Weights of a small GPT-style language model, trained from scratch on English Wikipedia: local attention windows, a variant of Adam for these matrices.
Each number is 200 + 20 x the weight over its row's rms, rounded and kept within 0 to 999. Layers, rows and columns count from 0. The size before them is the row's rms in percent of the matrix's.

# up: layer 5 MLP up, 384x192, rms 0.126, rows 15-49, columns 64-127
# down: layer 5 MLP down (transposed), 384x192, rms 0.116, rows 15-49, columns 64-127
# gate: layer 5 MLP gate, 384x192, rms 0.132, rows 16-50, columns 64-127
up15,108,238,208,169,191,211,210,184,185,170,173,200,196,208,217,227,210,205,201,204,186,173,142,194,202,198,185,193,213,203,206,202,220,179,218,209,226,210,221,178,187,207,207,190,194,224,211,205,240,177,196,198,215,201,188,181,202,206,219,221,186,163,178,167,151
down15,106,197,194,201,178,228,187,203,219,199,195,198,200,240,206,221,232,199,213,237,203,185,206,211,203,187,162,203,176,179,204,203,212,197,194,211,186,204,210,198,148,205,185,201,201,194,190,173,253,197,211,226,199,215,186,220,202,219,193,236,182,182,160,233,176
gate16,104,218,223,209,191,188,199,205,203,193,194,185,189,190,178,232,214,219,199,197,207,194,213,160,226,223,256,247,196,190,193,217,235,156,195,211,211,177,176,201,187,219,200,152,186,186,201,233,163,187,184,189,210,235,205,201,188,150,194,197,203,174,200,158,210
up16,110,217,195,198,219,178,162,231,212,188,196,205,172,157,223,210,170,191,209,204,229,220,198,226,196,190,178,184,235,189,209,239,178,168,186,212,179,210,199,203,185,209,208,196,207,224,224,227,198,195,213,190,213,190,216,175,198,196,230,171,222,172,236,238,180
down16,105,211,210,233,191,175,219,199,202,222,158,208,198,199,192,251,202,237,200,196,209,211,205,192,170,201,195,188,215,204,180,190,219,186,213,201,177,221,241,226,145,217,203,216,194,201,180,221,230,224,206,226,203,197,220,228,198,248,212,210,202,197,195,169,206
gate17,102,153,211,198,216,188,200,229,197,231,191,212,220,192,208,230,224,239,189,156,201,210,211,201,228,146,200,244,230,228,169,195,195,188,196,203,209,211,203,216,179,207,230,196,180,217,216,198,205,162,205,195,213,165,209,192,198,197,227,200,185,258,191,221,187
up17,101,188,204,197,198,184,166,206,196,223,205,204,212,218,194,175,177,193,240,190,212,206,210,234,212,196,152,200,171,141,230,227,233,201,203,185,191,203,196,233,235,188,189,215,225,225,229,232,218,217,202,172,224,223,201,217,209,204,203,198,224,186,224,169,203
down17,102,181,210,192,198,191,211,222,208,212,136,232,202,210,207,200,190,210,174,206,197,225,182,203,222,192,199,184,209,215,213,192,237,192,213,180,201,167,211,236,224,201,196,202,215,158,178,202,215,195,190,210,186,213,215,168,197,206,222,183,208,192,218,190,198
gate18,100,198,198,197,194,188,204,218,198,172,195,185,207,220,194,214,208,199,186,222,190,198,204,209,214,192,203,205,166,250,220,197,181,217,211,173,213,198,174,190,168,213,185,207,196,212,235,163,147,201,154,241,205,193,160,212,157,211,209,179,180,223,170,192,199
up18,100,184,191,177,209,183,227,178,214,200,231,205,206,205,184,176,188,204,183,189,197,224,208,198,190,200,219,227,202,186,195,183,184,204,224,186,185,192,225,200,198,225,174,225,201,201,189,197,213,172,181,232,180,199,169,213,203,219,262,223,226,221,219,227,191
down18,103,173,196,183,177,193,203,193,210,175,219,204,224,216,217,213,191,234,155,219,203,184,234,156,199,209,218,224,207,221,193,186,190,201,214,210,184,243,204,206,178,185,198,210,196,186,174,201,207,220,175,188,207,242,222,228,232,213,207,193,184,246,170,236,230
gate19,104,189,175,189,193,155,222,197,193,175,191,201,220,172,216,221,182,191,173,201,207,230,188,194,212,202,240,187,196,190,193,182,247,192,219,201,180,221,191,206,222,203,183,209,192,217,227,192,187,219,196,185,197,222,226,184,247,185,221,181,199,233,205,213,190
up19,100,204,211,209,219,237,218,181,228,211,211,203,225,236,200,185,155,192,191,195,177,207,188,208,166,164,187,203,199,162,164,205,165,199,215,195,240,192,217,189,175,202,235,211,187,198,201,176,205,194,196,225,228,224,190,234,182,203,201,168,211,195,195,177,211
down19,102,172,208,188,190,191,228,165,231,192,227,185,204,205,214,209,185,182,190,162,185,193,197,217,124,188,203,224,172,184,191,203,215,212,210,198,210,175,196,199,227,213,189,204,203,234,180,237,174,201,193,221,199,194,240,216,205,152,185,193,202,239,166,208,220
gate20,095,189,175,167,194,215,202,244,177,182,193,208,193,207,235,204,189,219,179,189,206,145,187,204,230,209,204,148,217,177,208,214,188,149,234,231,172,197,205,180,200,204,211,183,216,206,204,215,187,185,218,219,223,192,195,170,244,224,221,157,184,213,178,181,199
up20,096,208,203,191,186,213,166,230,179,196,192,188,183,224,202,211,220,191,144,239,199,178,198,177,222,238,223,188,235,182,195,179,210,169,206,199,204,158,197,245,199,179,195,227,185,204,208,190,193,206,224,209,192,194,221,139,226,193,206,211,202,206,196,200,160
down20,095,195,210,182,186,208,222,199,201,203,200,216,214,186,202,191,167,171,233,162,180,200,257,199,188,210,221,244,217,198,200,195,213,202,218,233,203,205,224,192,225,185,180,212,158,223,209,235,213,171,197,202,225,216,203,183,178,202,205,200,140,207,214,205,183
gate21,105,190,156,214,214,194,202,181,216,170,208,221,193,220,192,182,156,176,209,206,188,185,231,162,229,186,188,193,193,199,215,198,204,236,184,171,206,204,174,219,180,198,202,215,195,222,199,209,196,186,153,189,156,260,178,220,175,207,233,211,182,201,183,190,209
up21,105,162,199,189,192,198,188,208,206,186,202,216,195,182,228,218,197,192,233,191,192,212,226,211,183,167,228,182,198,153,186,237,256,192,197,206,222,193,208,212,175,219,205,193,218,194,181,183,183,228,206,201,173,196,204,215,220,222,219,192,199,181,188,161,143
down21,102,186,193,205,179,194,201,188,188,201,176,197,185,180,212,182,177,198,201,204,167,207,187,188,222,178,220,187,197,179,183,239,192,233,191,171,234,212,199,177,248,190,232,215,169,210,184,198,215,194,151,190,132,255,203,208,203,204,200,196,205,214,212,185,221
gate22,107,192,174,216,180,149,239,162,235,236,196,160,191,183,193,214,181,225,180,175,191,197,238,178,213,194,195,207,193,173,177,211,198,195,211,203,201,192,203,246,191,210,196,213,208,162,161,178,164,162,195,191,211,182,218,191,174,191,199,191,201,220,187,145,217
up22,103,192,211,194,173,193,194,196,196,155,183,183,193,229,192,195,228,191,195,205,184,207,217,219,208,159,180,194,181,218,197,131,230,181,226,165,203,230,203,192,182,182,215,217,172,218,179,174,223,199,185,208,186,230,217,195,232,246,184,227,186,205,187,229,233
down22,103,175,197,207,212,178,175,184,212,178,198,215,192,181,177,194,199,189,185,193,198,215,171,195,226,223,208,195,173,231,195,186,206,204,220,206,193,225,197,173,202,194,240,168,207,220,203,220,252,208,196,252,182,204,196,185,244,204,185,199,198,222,199,213,190
gate23,100,215,185,214,210,218,187,181,189,215,211,208,192,232,237,191,204,226,190,226,205,209,206,227,211,212,212,221,196,203,161,235,203,182,195,172,162,170,157,195,187,194,199,202,211,184,214,205,203,180,178,214,174,224,199,213,206,198,184,217,163,178,189,207,190
up23,102,176,172,198,234,179,207,209,192,182,212,241,174,197,215,231,214,222,187,198,204,210,195,199,198,184,217,206,208,197,200,208,185,231,224,219,207,236,181,192,197,211,181,190,215,231,151,207,202,171,196,224,179,193,199,197,218,240,191,220,237,198,165,221,207
down23,100,198,218,216,184,192,188,197,183,179,215,182,206,190,208,204,214,225,199,215,195,219,217,205,174,199,252,218,218,179,223,223,203,202,170,149,194,187,193,202,150,208,250,227,203,172,192,217,225,197,175,194,186,209,182,228,177,186,244,192,208,209,166,189,184
gate24,100,194,168,203,156,209,187,188,173,213,208,183,198,218,181,203,200,191,209,180,192,203,213,163,214,214,180,216,199,224,216,218,231,193,179,183,222,202,140,225,226,170,218,209,175,178,224,197,209,190,218,181,189,192,237,191,195,207,185,178,196,143,205,229,199
up24,100,206,222,206,190,180,217,203,198,190,192,222,198,180,227,183,201,215,231,205,207,193,215,216,215,171,229,189,194,175,211,199,182,224,189,194,232,177,209,203,177,196,224,198,182,202,179,155,190,177,200,215,211,229,169,188,224,195,203,208,210,230,180,198,182
down24,102,194,200,196,205,166,189,202,189,182,182,172,182,225,209,166,216,195,203,212,197,178,211,227,208,231,228,176,170,194,224,212,185,237,195,234,203,217,231,211,218,219,187,188,200,203,209,196,182,186,193,212,202,218,194,230,223,180,207,212,237,232,182,170,182
gate25,095,220,175,175,214,192,226,184,181,213,203,201,225,249,228,189,221,230,213,184,182,173,211,201,181,215,227,199,213,225,205,201,209,201,185,189,217,193,200,207,193,221,219,216,220,226,227,178,215,206,221,230,204,239,201,206,193,200,185,202,199,210,156,198,208
up25,097,218,181,191,184,202,192,190,204,225,203,203,175,209,204,174,174,180,171,222,192,215,147,233,214,213,221,155,178,253,197,192,175,207,197,186,196,207,196,221,179,202,226,216,177,177,227,213,188,198,181,223,195,199,184,221,208,211,205,185,173,190,207,155,218
down25,099,148,233,209,182,228,202,217,207,211,195,210,194,199,175,195,218,189,217,209,217,214,203,203,190,214,199,203,201,222,193,196,224,215,200,216,185,200,166,194,177,226,163,212,179,239,189,189,221,222,215,196,167,171,230,190,219,201,255,207,199,231,202,191,203
gate26,089,179,205,175,205,205,174,182,215,160,170,198,184,196,182,172,172,232,184,188,217,193,166,218,192,217,185,203,174,171,223,189,195,243,185,212,231,207,196,209,177,229,236,202,209,186,242,199,216,194,196,180,168,224,237,210,220,219,220,200,201,207,207,184,207
up26,087,200,189,212,175,219,180,247,152,157,179,207,238,209,185,179,238,194,165,196,187,214,197,236,195,200,209,227,196,226,216,172,219,195,198,233,210,194,208,219,199,190,221,199,242,212,234,197,192,208,196,200,218,192,197,208,213,193,183,178,236,170,212,204,206
down26,090,155,191,188,236,198,222,166,182,192,203,195,179,208,203,197,208,207,232,193,183,193,208,210,201,190,204,208,219,180,242,205,225,231,196,197,217,197,233,211,211,173,215,186,206,188,181,183,204,203,208,188,201,199,201,225,248,203,232,193,189,194,209,198,201
gate27,107,229,220,202,213,212,222,192,175,216,178,214,155,187,191,214,228,217,197,200,187,228,199,199,188,183,193,198,201,192,199,168,183,199,212,175,240,178,203,177,209,219,196,179,198,153,230,242,192,180,203,228,211,209,170,130,215,232,177,169,205,227,181,231,227
up27,110,207,220,191,184,202,218,211,207,222,162,222,203,179,207,192,234,246,191,204,185,203,219,189,175,238,193,206,215,220,215,177,209,210,211,189,206,178,212,218,207,222,200,212,201,169,213,253,197,201,202,210,213,205,172,181,224,223,167,194,225,193,193,221,228
down27,104,242,191,174,179,217,224,201,203,192,211,214,176,212,216,208,210,220,188,213,174,212,203,213,166,195,156,149,202,207,250,190,202,201,237,172,174,189,192,173,214,244,174,198,197,207,196,227,218,183,198,180,198,213,186,181,217,208,150,172,176,199,192,192,209
gate28,100,203,206,235,196,214,228,186,187,193,215,209,193,232,175,194,219,233,186,172,196,175,192,209,210,182,185,226,180,206,221,140,178,227,188,184,219,216,223,212,188,219,196,219,193,171,189,207,198,191,208,195,186,224,198,219,219,218,211,209,186,182,188,165,194
up28,097,176,196,212,215,192,243,187,216,250,171,169,211,182,152,184,213,189,205,206,206,206,218,209,214,208,179,233,207,172,184,163,193,211,185,180,178,180,220,226,206,195,214,203,206,195,202,201,222,202,232,186,198,232,217,221,183,199,228,210,180,220,241,177,182
down28,099,196,197,208,217,197,192,250,178,210,226,216,205,198,205,204,207,196,195,187,243,186,207,169,209,223,243,171,206,216,211,188,191,167,210,201,211,213,178,181,182,227,196,198,175,221,189,200,170,167,190,210,203,188,176,211,189,196,201,238,212,191,213,176,224
gate29,099,204,214,199,219,164,177,219,212,178,185,209,217,246,178,166,168,174,208,196,214,224,229,218,249,202,177,195,204,176,219,189,185,192,187,225,193,199,202,205,211,235,199,238,188,186,227,217,182,208,201,198,198,206,202,248,171,175,205,192,200,163,197,170,197
up29,103,228,182,222,204,204,214,197,216,209,167,213,243,210,177,245,165,171,178,179,201,205,230,205,213,197,177,167,196,199,219,210,191,185,199,189,210,170,221,223,224,218,200,213,184,177,207,193,246,183,213,201,239,181,220,226,217,177,202,188,224,205,201,211,200
down29,103,181,184,174,204,200,202,188,226,193,151,170,203,207,204,250,171,189,211,187,201,201,186,215,208,182,201,177,205,187,190,194,183,191,206,203,202,188,218,227,187,221,232,203,222,200,226,199,185,218,222,203,196,174,228,257,227,189,187,190,187,209,169,234,169
gate30,094,223,177,195,207,180,197,200,204,147,225,181,168,172,202,229,184,203,188,185,211,227,202,198,221,198,233,238,203,215,205,227,204,218,191,219,221,257,191,224,170,178,173,217,203,194,207,183,223,186,231,198,171,232,196,177,208,183,232,199,221,169,238,179,174
up30,097,205,190,176,203,206,223,210,198,182,222,212,179,181,213,224,208,222,192,250,210,217,211,203,198,177,178,221,184,208,204,179,213,183,231,152,233,180,181,204,196,219,192,212,192,169,181,208,231,222,207,207,173,207,186,201,202,207,165,233,169,183,221,228,199
down30,098,169,205,194,174,169,212,219,184,201,162,176,177,183,194,170,209,194,196,212,223,196,214,187,196,187,214,214,197,199,218,209,242,175,203,212,188,174,195,190,189,189,221,185,160,220,215,212,183,200,187,186,218,193,186,192,186,206,197,187,190,178,181,222,233
gate31,094,212,200,171,208,203,207,192,183,229,191,223,229,226,219,238,208,243,241,167,168,213,173,203,168,215,203,203,215,217,216,211,145,225,201,176,238,243,205,184,189,238,193,242,228,222,213,195,240,212,196,226,191,166,169,203,175,202,233,181,208,192,195,207,201
up31,095,219,195,184,212,194,248,183,199,191,205,213,207,224,192,198,200,218,178,209,171,185,210,235,206,180,205,192,192,219,171,218,192,224,238,173,184,200,211,200,235,211,251,181,215,179,193,222,171,178,192,198,216,195,205,212,181,248,192,210,226,195,187,199,212
down31,095,193,188,231,185,202,232,163,235,187,187,198,213,196,174,207,201,221,242,194,210,228,190,207,202,194,174,197,175,197,195,198,202,228,235,164,241,161,208,216,191,198,223,195,226,223,212,212,198,215,187,193,197,197,219,184,220,205,219,197,226,197,211,180,220
gate32,106,186,220,188,188,174,166,193,212,176,165,192,224,232,173,201,185,184,204,213,206,236,199,148,188,240,224,250,196,210,234,217,186,211,224,195,208,184,209,217,175,246,215,237,186,224,206,248,225,212,185,215,177,211,211,231,186,165,214,203,202,235,182,216,207
up32,102,203,189,222,224,245,203,197,188,171,219,218,171,211,190,171,200,228,181,180,181,186,190,181,203,206,223,203,206,194,178,241,173,194,156,202,198,194,202,205,156,192,214,229,184,191,204,169,196,197,177,157,198,225,204,184,212,214,207,200,199,196,179,190,159
down32,104,180,195,198,199,176,193,198,198,207,222,201,176,188,194,194,227,209,188,189,168,189,208,171,176,200,172,177,201,185,204,167,189,208,206,202,172,181,187,227,222,207,195,163,209,215,200,215,174,236,191,191,187,192,226,211,195,251,183,178,161,236,242,236,212
gate33,089,201,206,212,200,217,214,190,181,191,179,193,209,200,214,213,171,216,169,196,223,214,235,168,197,211,197,211,221,168,164,213,207,216,199,171,198,218,215,176,185,223,189,194,227,198,179,247,222,203,181,202,227,202,191,204,242,167,227,173,203,217,229,190,189
up33,088,210,201,213,212,200,186,214,172,176,189,205,207,194,172,190,197,205,177,224,171,219,195,223,212,195,216,186,184,192,156,200,233,146,185,187,197,183,218,180,183,230,171,232,174,212,225,239,233,204,185,213,203,187,161,204,205,183,234,199,227,230,206,233,165
down33,089,195,201,180,199,193,186,196,203,241,193,222,179,212,207,181,231,197,211,176,185,187,182,200,183,176,196,186,207,193,225,203,179,242,184,209,205,181,213,176,205,223,190,198,180,200,186,192,173,195,218,193,221,188,187,218,226,206,209,186,189,178,170,209,198
gate34,100,188,213,192,187,154,194,211,225,202,183,211,227,211,206,204,187,218,201,193,205,192,204,198,201,209,192,215,220,161,225,224,156,181,212,221,194,197,194,202,190,204,173,177,180,204,192,216,230,196,201,194,172,197,225,181,181,243,198,202,190,227,232,222,196
up34,102,183,203,182,194,216,170,201,209,192,219,171,259,205,196,208,184,153,207,188,174,257,208,207,201,177,184,180,202,212,220,180,195,205,240,148,207,198,190,231,222,196,207,208,219,196,197,187,203,226,185,220,207,223,204,198,186,193,200,230,222,185,181,169,217
down34,102,210,176,165,202,199,177,201,197,200,215,204,203,216,198,206,169,198,210,172,187,220,188,208,237,181,179,164,207,209,204,186,184,209,233,183,200,181,150,191,203,171,205,190,211,211,225,229,220,197,150,171,197,188,200,178,181,188,187,198,205,181,181,198,191
gate35,104,210,195,214,174,224,178,191,195,182,185,201,225,222,213,174,216,200,195,169,175,213,232,180,157,211,236,218,222,210,205,203,194,229,211,190,197,203,186,193,207,160,195,218,188,177,230,193,186,226,205,182,177,180,194,186,180,196,161,204,168,212,199,201,151
up35,106,189,214,187,188,187,226,208,211,200,197,181,199,213,210,213,207,181,228,161,197,191,194,232,235,150,173,210,199,144,190,242,197,249,197,202,181,179,187,204,177,241,184,185,207,203,185,207,209,186,177,187,190,215,196,199,210,193,197,209,190,187,207,155,163
down35,105,206,178,187,181,215,202,169,204,239,222,172,197,169,177,193,162,184,205,166,153,236,193,219,192,185,206,211,205,174,207,202,195,197,226,208,184,200,190,149,195,230,220,218,194,216,202,212,175,228,176,201,197,195,202,179,224,234,207,210,197,181,188,196,200
gate36,096,191,218,217,170,182,216,200,192,206,175,170,189,213,185,190,172,228,216,187,212,208,205,190,215,187,198,228,217,201,205,192,198,191,209,199,166,219,214,217,172,194,210,193,182,228,207,211,179,174,235,179,199,222,224,201,231,235,200,223,185,234,211,192,188
up36,098,192,221,221,216,197,225,189,182,191,205,197,214,191,252,185,197,164,212,207,214,173,199,183,191,178,210,216,183,166,198,196,214,207,213,223,192,238,210,198,197,213,185,212,214,218,197,220,209,202,178,183,194,222,185,234,177,207,221,183,238,191,213,184,204
down36,099,204,202,192,191,204,208,219,202,194,212,218,206,200,191,204,195,200,173,207,212,210,202,186,190,193,173,212,196,175,199,225,191,202,186,206,190,172,225,226,227,211,202,169,196,190,186,202,187,163,155,203,211,195,219,209,185,191,177,172,198,196,241,222,223
gate37,098,209,208,211,197,202,194,221,213,184,227,214,198,234,210,235,224,234,206,196,169,247,204,205,219,190,188,200,191,214,188,168,193,203,193,196,201,214,186,207,200,189,191,203,193,185,229,193,161,202,183,204,195,193,185,229,195,195,225,168,210,189,182,176,199
up37,101,226,213,224,189,191,207,221,196,226,228,241,232,207,213,200,197,179,198,189,173,187,209,204,171,188,170,185,199,199,201,207,169,212,190,211,242,208,204,208,203,204,200,209,181,176,202,183,160,193,167,185,175,226,204,187,199,176,237,176,201,186,177,199,212
down37,096,195,221,216,185,200,235,207,224,218,229,202,214,209,228,188,194,168,270,173,206,195,203,176,199,172,211,205,196,216,212,223,190,207,156,187,213,186,215,198,207,225,212,195,185,215,195,206,187,186,198,188,207,215,209,155,212,204,230,198,202,233,189,175,147
gate38,102,196,210,181,209,197,209,215,232,182,188,211,226,227,193,220,236,213,217,192,196,203,173,213,183,196,218,202,241,241,156,223,196,218,198,231,181,217,193,193,172,237,194,205,176,198,211,195,179,171,221,203,209,161,209,184,240,166,220,165,205,190,194,197,218
up38,105,200,173,229,209,206,205,180,194,246,218,214,164,185,219,213,175,244,201,204,214,188,230,203,233,195,142,205,170,204,198,192,200,218,165,164,200,176,191,206,223,183,195,209,203,193,178,186,210,198,220,164,178,243,211,202,205,170,200,211,203,206,209,189,199
down38,105,198,223,219,206,193,232,187,216,189,203,217,203,179,235,231,201,174,234,195,187,206,231,216,242,206,171,181,199,208,202,196,227,190,180,179,231,177,225,206,214,214,203,176,209,241,183,206,240,220,240,193,204,209,212,189,208,187,212,202,208,206,177,220,198
gate39,106,205,186,199,182,219,216,205,198,201,199,224,159,201,191,232,194,222,186,186,212,220,196,244,166,186,173,195,204,228,228,191,240,204,246,216,188,221,172,210,155,215,219,202,175,220,177,202,176,208,196,244,179,198,191,195,211,196,211,234,191,172,206,191,195
up39,099,203,185,231,150,199,153,203,160,177,205,201,165,196,197,219,210,188,188,218,181,187,190,175,221,206,202,206,174,206,188,227,199,177,190,192,179,189,174,211,201,218,179,230,169,161,204,207,239,225,179,206,184,169,199,214,234,203,176,202,190,176,214,219,181
down39,101,247,212,202,182,212,223,182,204,193,216,193,202,186,202,219,174,224,185,216,188,214,190,222,233,162,233,189,200,213,205,192,236,178,204,232,172,201,207,222,176,204,206,167,209,208,209,219,202,211,203,207,205,219,198,195,202,205,206,261,233,203,184,177,179
gate40,102,200,168,205,182,186,208,217,200,209,202,185,182,232,211,204,221,246,204,219,204,200,216,169,195,196,201,201,233,202,216,200,189,195,209,219,236,189,159,189,190,223,219,221,188,204,197,243,181,171,193,204,184,208,207,180,173,217,166,216,231,181,205,219,224
up40,105,195,197,205,206,214,226,207,179,185,210,200,202,166,190,230,198,197,194,178,196,235,209,204,170,149,214,175,225,200,154,179,201,210,195,167,208,187,228,187,201,192,207,184,218,206,197,206,212,167,177,159,174,223,169,197,193,234,172,165,167,200,169,169,221
down40,102,191,174,226,214,198,201,203,174,134,214,181,194,190,188,208,190,179,223,172,162,219,182,232,205,176,175,194,180,172,188,188,230,196,205,216,196,190,196,173,224,195,209,195,199,182,219,217,212,198,177,198,200,212,203,220,194,211,191,174,169,206,173,232,206
gate41,105,139,218,193,202,235,230,198,188,196,194,204,219,208,188,164,190,202,206,190,204,191,192,173,221,201,186,229,201,218,202,200,185,184,224,191,232,221,193,251,177,204,232,226,206,203,188,245,169,188,212,195,198,208,229,203,179,177,188,225,212,209,207,210,197
up41,110,179,216,225,198,199,186,160,142,200,215,207,199,212,198,167,197,201,191,173,187,215,208,228,213,227,217,193,187,149,195,250,194,211,191,216,217,213,206,224,197,184,196,202,219,181,191,205,162,185,204,202,149,187,188,193,191,223,221,213,201,209,187,208,226
down41,105,204,199,199,186,193,204,166,163,216,204,219,187,243,189,198,207,196,178,197,205,187,200,206,252,209,195,177,168,211,200,219,177,232,195,220,193,207,177,232,205,189,183,198,209,197,211,190,185,211,203,155,212,181,216,172,213,169,215,211,202,197,245,185,195
gate42,110,188,216,195,190,209,202,225,205,219,201,242,227,170,218,227,167,226,204,201,184,224,165,201,201,197,199,187,210,157,219,225,196,174,219,201,244,218,215,209,205,212,198,221,214,219,226,207,209,227,177,176,203,190,212,222,209,175,196,185,188,230,185,221,210
up42,108,200,206,188,195,187,176,193,194,221,186,207,207,193,230,213,179,196,196,184,181,162,168,198,199,204,209,194,254,217,211,204,188,170,214,217,196,186,207,184,210,230,183,199,199,205,225,219,207,189,220,196,222,188,180,169,198,199,198,177,187,199,198,176,185
down42,107,171,166,193,213,204,167,228,175,212,160,213,177,210,182,192,176,199,210,198,167,185,182,213,218,180,197,224,220,216,209,223,163,198,217,220,180,174,212,193,199,233,183,188,205,195,197,214,215,188,193,221,218,203,204,214,181,183,202,190,200,194,197,196,185
gate43,107,219,180,199,184,213,184,178,225,196,195,187,196,199,180,178,186,209,196,185,202,216,206,183,216,185,181,271,223,209,190,204,191,219,213,203,222,188,198,182,191,175,201,180,175,153,207,217,207,145,214,198,226,177,205,206,222,206,208,207,190,189,193,198,197
up43,102,221,171,211,198,179,222,229,230,174,178,215,234,178,228,187,207,173,218,200,197,225,184,203,200,176,209,204,240,187,187,209,218,217,194,223,134,223,187,203,218,224,165,201,178,236,172,181,208,200,212,180,214,209,186,222,217,194,201,204,206,204,154,199,239
down43,100,187,213,201,210,252,216,200,181,224,222,193,186,173,190,176,171,228,212,186,211,206,187,199,166,199,228,183,204,194,201,189,226,231,224,216,194,201,211,205,178,185,217,250,189,190,187,211,181,153,225,189,185,208,187,194,213,202,169,202,188,184,216,205,228
gate44,106,150,182,186,232,177,159,206,184,255,197,163,191,206,222,179,217,183,218,172,193,199,213,210,185,189,209,204,198,184,210,213,223,163,194,206,224,257,198,189,209,200,175,208,199,185,235,234,191,200,189,212,196,192,215,176,199,234,207,208,230,191,143,195,193
up44,103,191,209,202,176,193,206,211,209,205,212,174,189,172,200,182,228,175,198,167,200,183,209,182,205,207,187,199,170,201,202,209,191,195,184,204,210,189,221,211,195,171,181,193,193,175,210,190,222,203,204,200,160,209,250,213,188,228,198,202,178,194,208,212,221
down44,101,182,204,207,188,202,190,184,210,201,193,230,214,217,197,204,209,218,220,157,174,204,225,252,206,183,161,195,211,186,203,236,193,244,194,223,180,197,214,204,223,213,206,179,166,212,213,252,173,191,168,212,191,183,190,219,210,182,204,210,194,194,209,210,207
gate45,093,177,204,184,219,222,205,198,179,195,197,184,198,205,177,201,185,191,188,199,188,208,198,171,198,224,172,205,197,220,181,210,203,212,178,186,193,203,165,179,166,207,197,213,194,189,188,216,215,224,247,251,206,190,175,185,232,200,231,221,176,192,192,195,167
up45,091,178,182,238,155,198,178,190,199,195,206,159,200,184,191,179,177,221,228,196,183,186,191,199,222,185,219,206,200,230,226,199,184,225,177,169,187,223,196,213,199,209,210,199,181,201,205,187,212,209,218,185,207,188,207,216,194,232,170,179,193,184,225,184,198
down45,095,157,221,196,204,179,212,217,222,226,197,208,212,190,197,202,231,200,214,194,224,189,231,190,197,190,158,193,200,184,205,196,199,193,174,197,220,136,203,218,189,201,199,188,185,216,175,166,198,194,190,203,178,199,214,215,185,211,201,177,169,212,207,184,199
gate46,096,189,202,214,185,191,184,210,220,166,204,235,191,205,231,198,175,229,211,208,185,194,198,195,227,186,188,208,193,212,192,165,220,186,234,167,208,214,149,231,156,181,210,225,202,251,174,184,186,187,198,203,168,187,191,176,182,234,225,171,164,201,168,218,180
up46,099,194,181,180,186,195,190,176,169,205,187,195,162,198,202,227,213,182,182,208,207,195,221,230,178,210,238,186,176,195,173,185,215,212,231,217,185,203,190,224,188,196,166,190,197,153,186,188,206,185,183,196,213,215,173,217,235,200,195,209,212,229,230,214,204
down46,098,189,214,203,163,176,207,192,199,204,193,176,188,191,202,212,209,194,194,217,228,210,193,218,171,204,215,191,194,169,207,194,200,214,205,210,203,213,215,207,206,191,186,167,203,206,234,217,174,209,172,179,191,205,186,242,196,181,226,204,215,190,213,218,201
gate47,102,157,177,180,172,204,189,239,223,214,201,179,202,174,236,228,214,218,187,197,177,223,226,200,200,181,191,192,195,198,178,176,192,194,229,180,224,213,186,190,218,205,171,191,207,206,186,175,208,178,179,201,189,181,183,183,191,172,198,218,208,174,230,186,196
up47,100,208,230,224,220,214,215,182,235,175,206,207,239,191,200,216,167,171,243,162,228,212,210,179,204,174,225,246,217,228,206,186,170,200,196,189,207,219,206,202,177,225,194,204,222,194,197,197,221,231,204,202,175,235,213,197,181,216,180,203,217,206,218,168,219
down47,102,230,194,208,199,207,228,173,218,212,230,149,214,191,194,207,192,204,225,201,181,221,242,213,187,217,222,210,165,211,227,208,201,216,152,179,192,207,170,198,202,222,206,214,169,153,206,202,169,173,184,183,184,219,180,194,173,205,165,186,188,188,192,190,202
gate48,104,212,201,197,183,180,195,183,239,216,193,181,182,179,196,226,221,204,205,178,222,221,194,190,239,188,219,213,219,207,198,209,171,210,194,204,210,199,174,193,220,246,235,203,189,218,213,230,172,200,207,186,202,198,157,187,196,222,209,174,243,233,203,219,211
up48,100,184,229,215,203,185,194,196,221,191,199,191,176,171,209,167,216,219,214,204,195,184,202,193,173,180,190,219,211,184,189,178,194,174,219,173,198,184,186,193,152,185,176,220,203,184,204,195,231,226,181,196,225,195,230,193,234,189,178,247,203,164,194,189,224
down48,101,195,228,174,198,192,222,220,187,230,191,222,192,209,204,212,186,219,205,213,216,169,200,202,205,187,181,149,191,245,187,213,170,214,221,183,203,183,209,200,233,194,189,198,179,222,162,219,173,203,190,199,210,179,207,204,235,249,214,222,166,199,210,171,192
gate49,093,180,197,185,176,204,188,213,197,217,213,223,197,234,191,209,218,225,226,177,226,198,224,198,206,199,234,175,217,180,164,210,195,147,238,210,205,240,202,209,215,192,164,186,222,220,193,164,209,182,189,200,181,215,217,217,172,226,191,220,219,190,184,223,211
up49,095,216,207,172,195,186,158,174,169,160,180,213,167,180,182,208,246,164,219,184,212,174,180,187,196,182,217,185,228,194,202,183,157,208,209,180,174,246,226,206,219,197,217,208,175,226,180,211,232,197,205,214,184,212,212,223,216,234,224,188,219,178,208,225,223
down49,096,211,215,187,155,190,218,201,191,190,226,226,178,203,209,185,203,190,187,200,207,190,190,187,226,153,186,198,210,215,201,219,211,185,203,199,179,223,227,221,221,187,208,189,204,223,188,223,171,209,219,167,196,228,201,187,201,179,205,178,181,249,223,210,216
gate50,105,196,174,171,226,170,165,220,169,183,187,204,217,180,227,206,205,187,214,193,190,211,225,199,197,214,195,176,197,196,168,198,262,164,202,194,171,181,167,180,199,215,192,211,191,173,233,187,210,203,200,216,202,166,198,155,240,181,182,201,186,199,200,187,131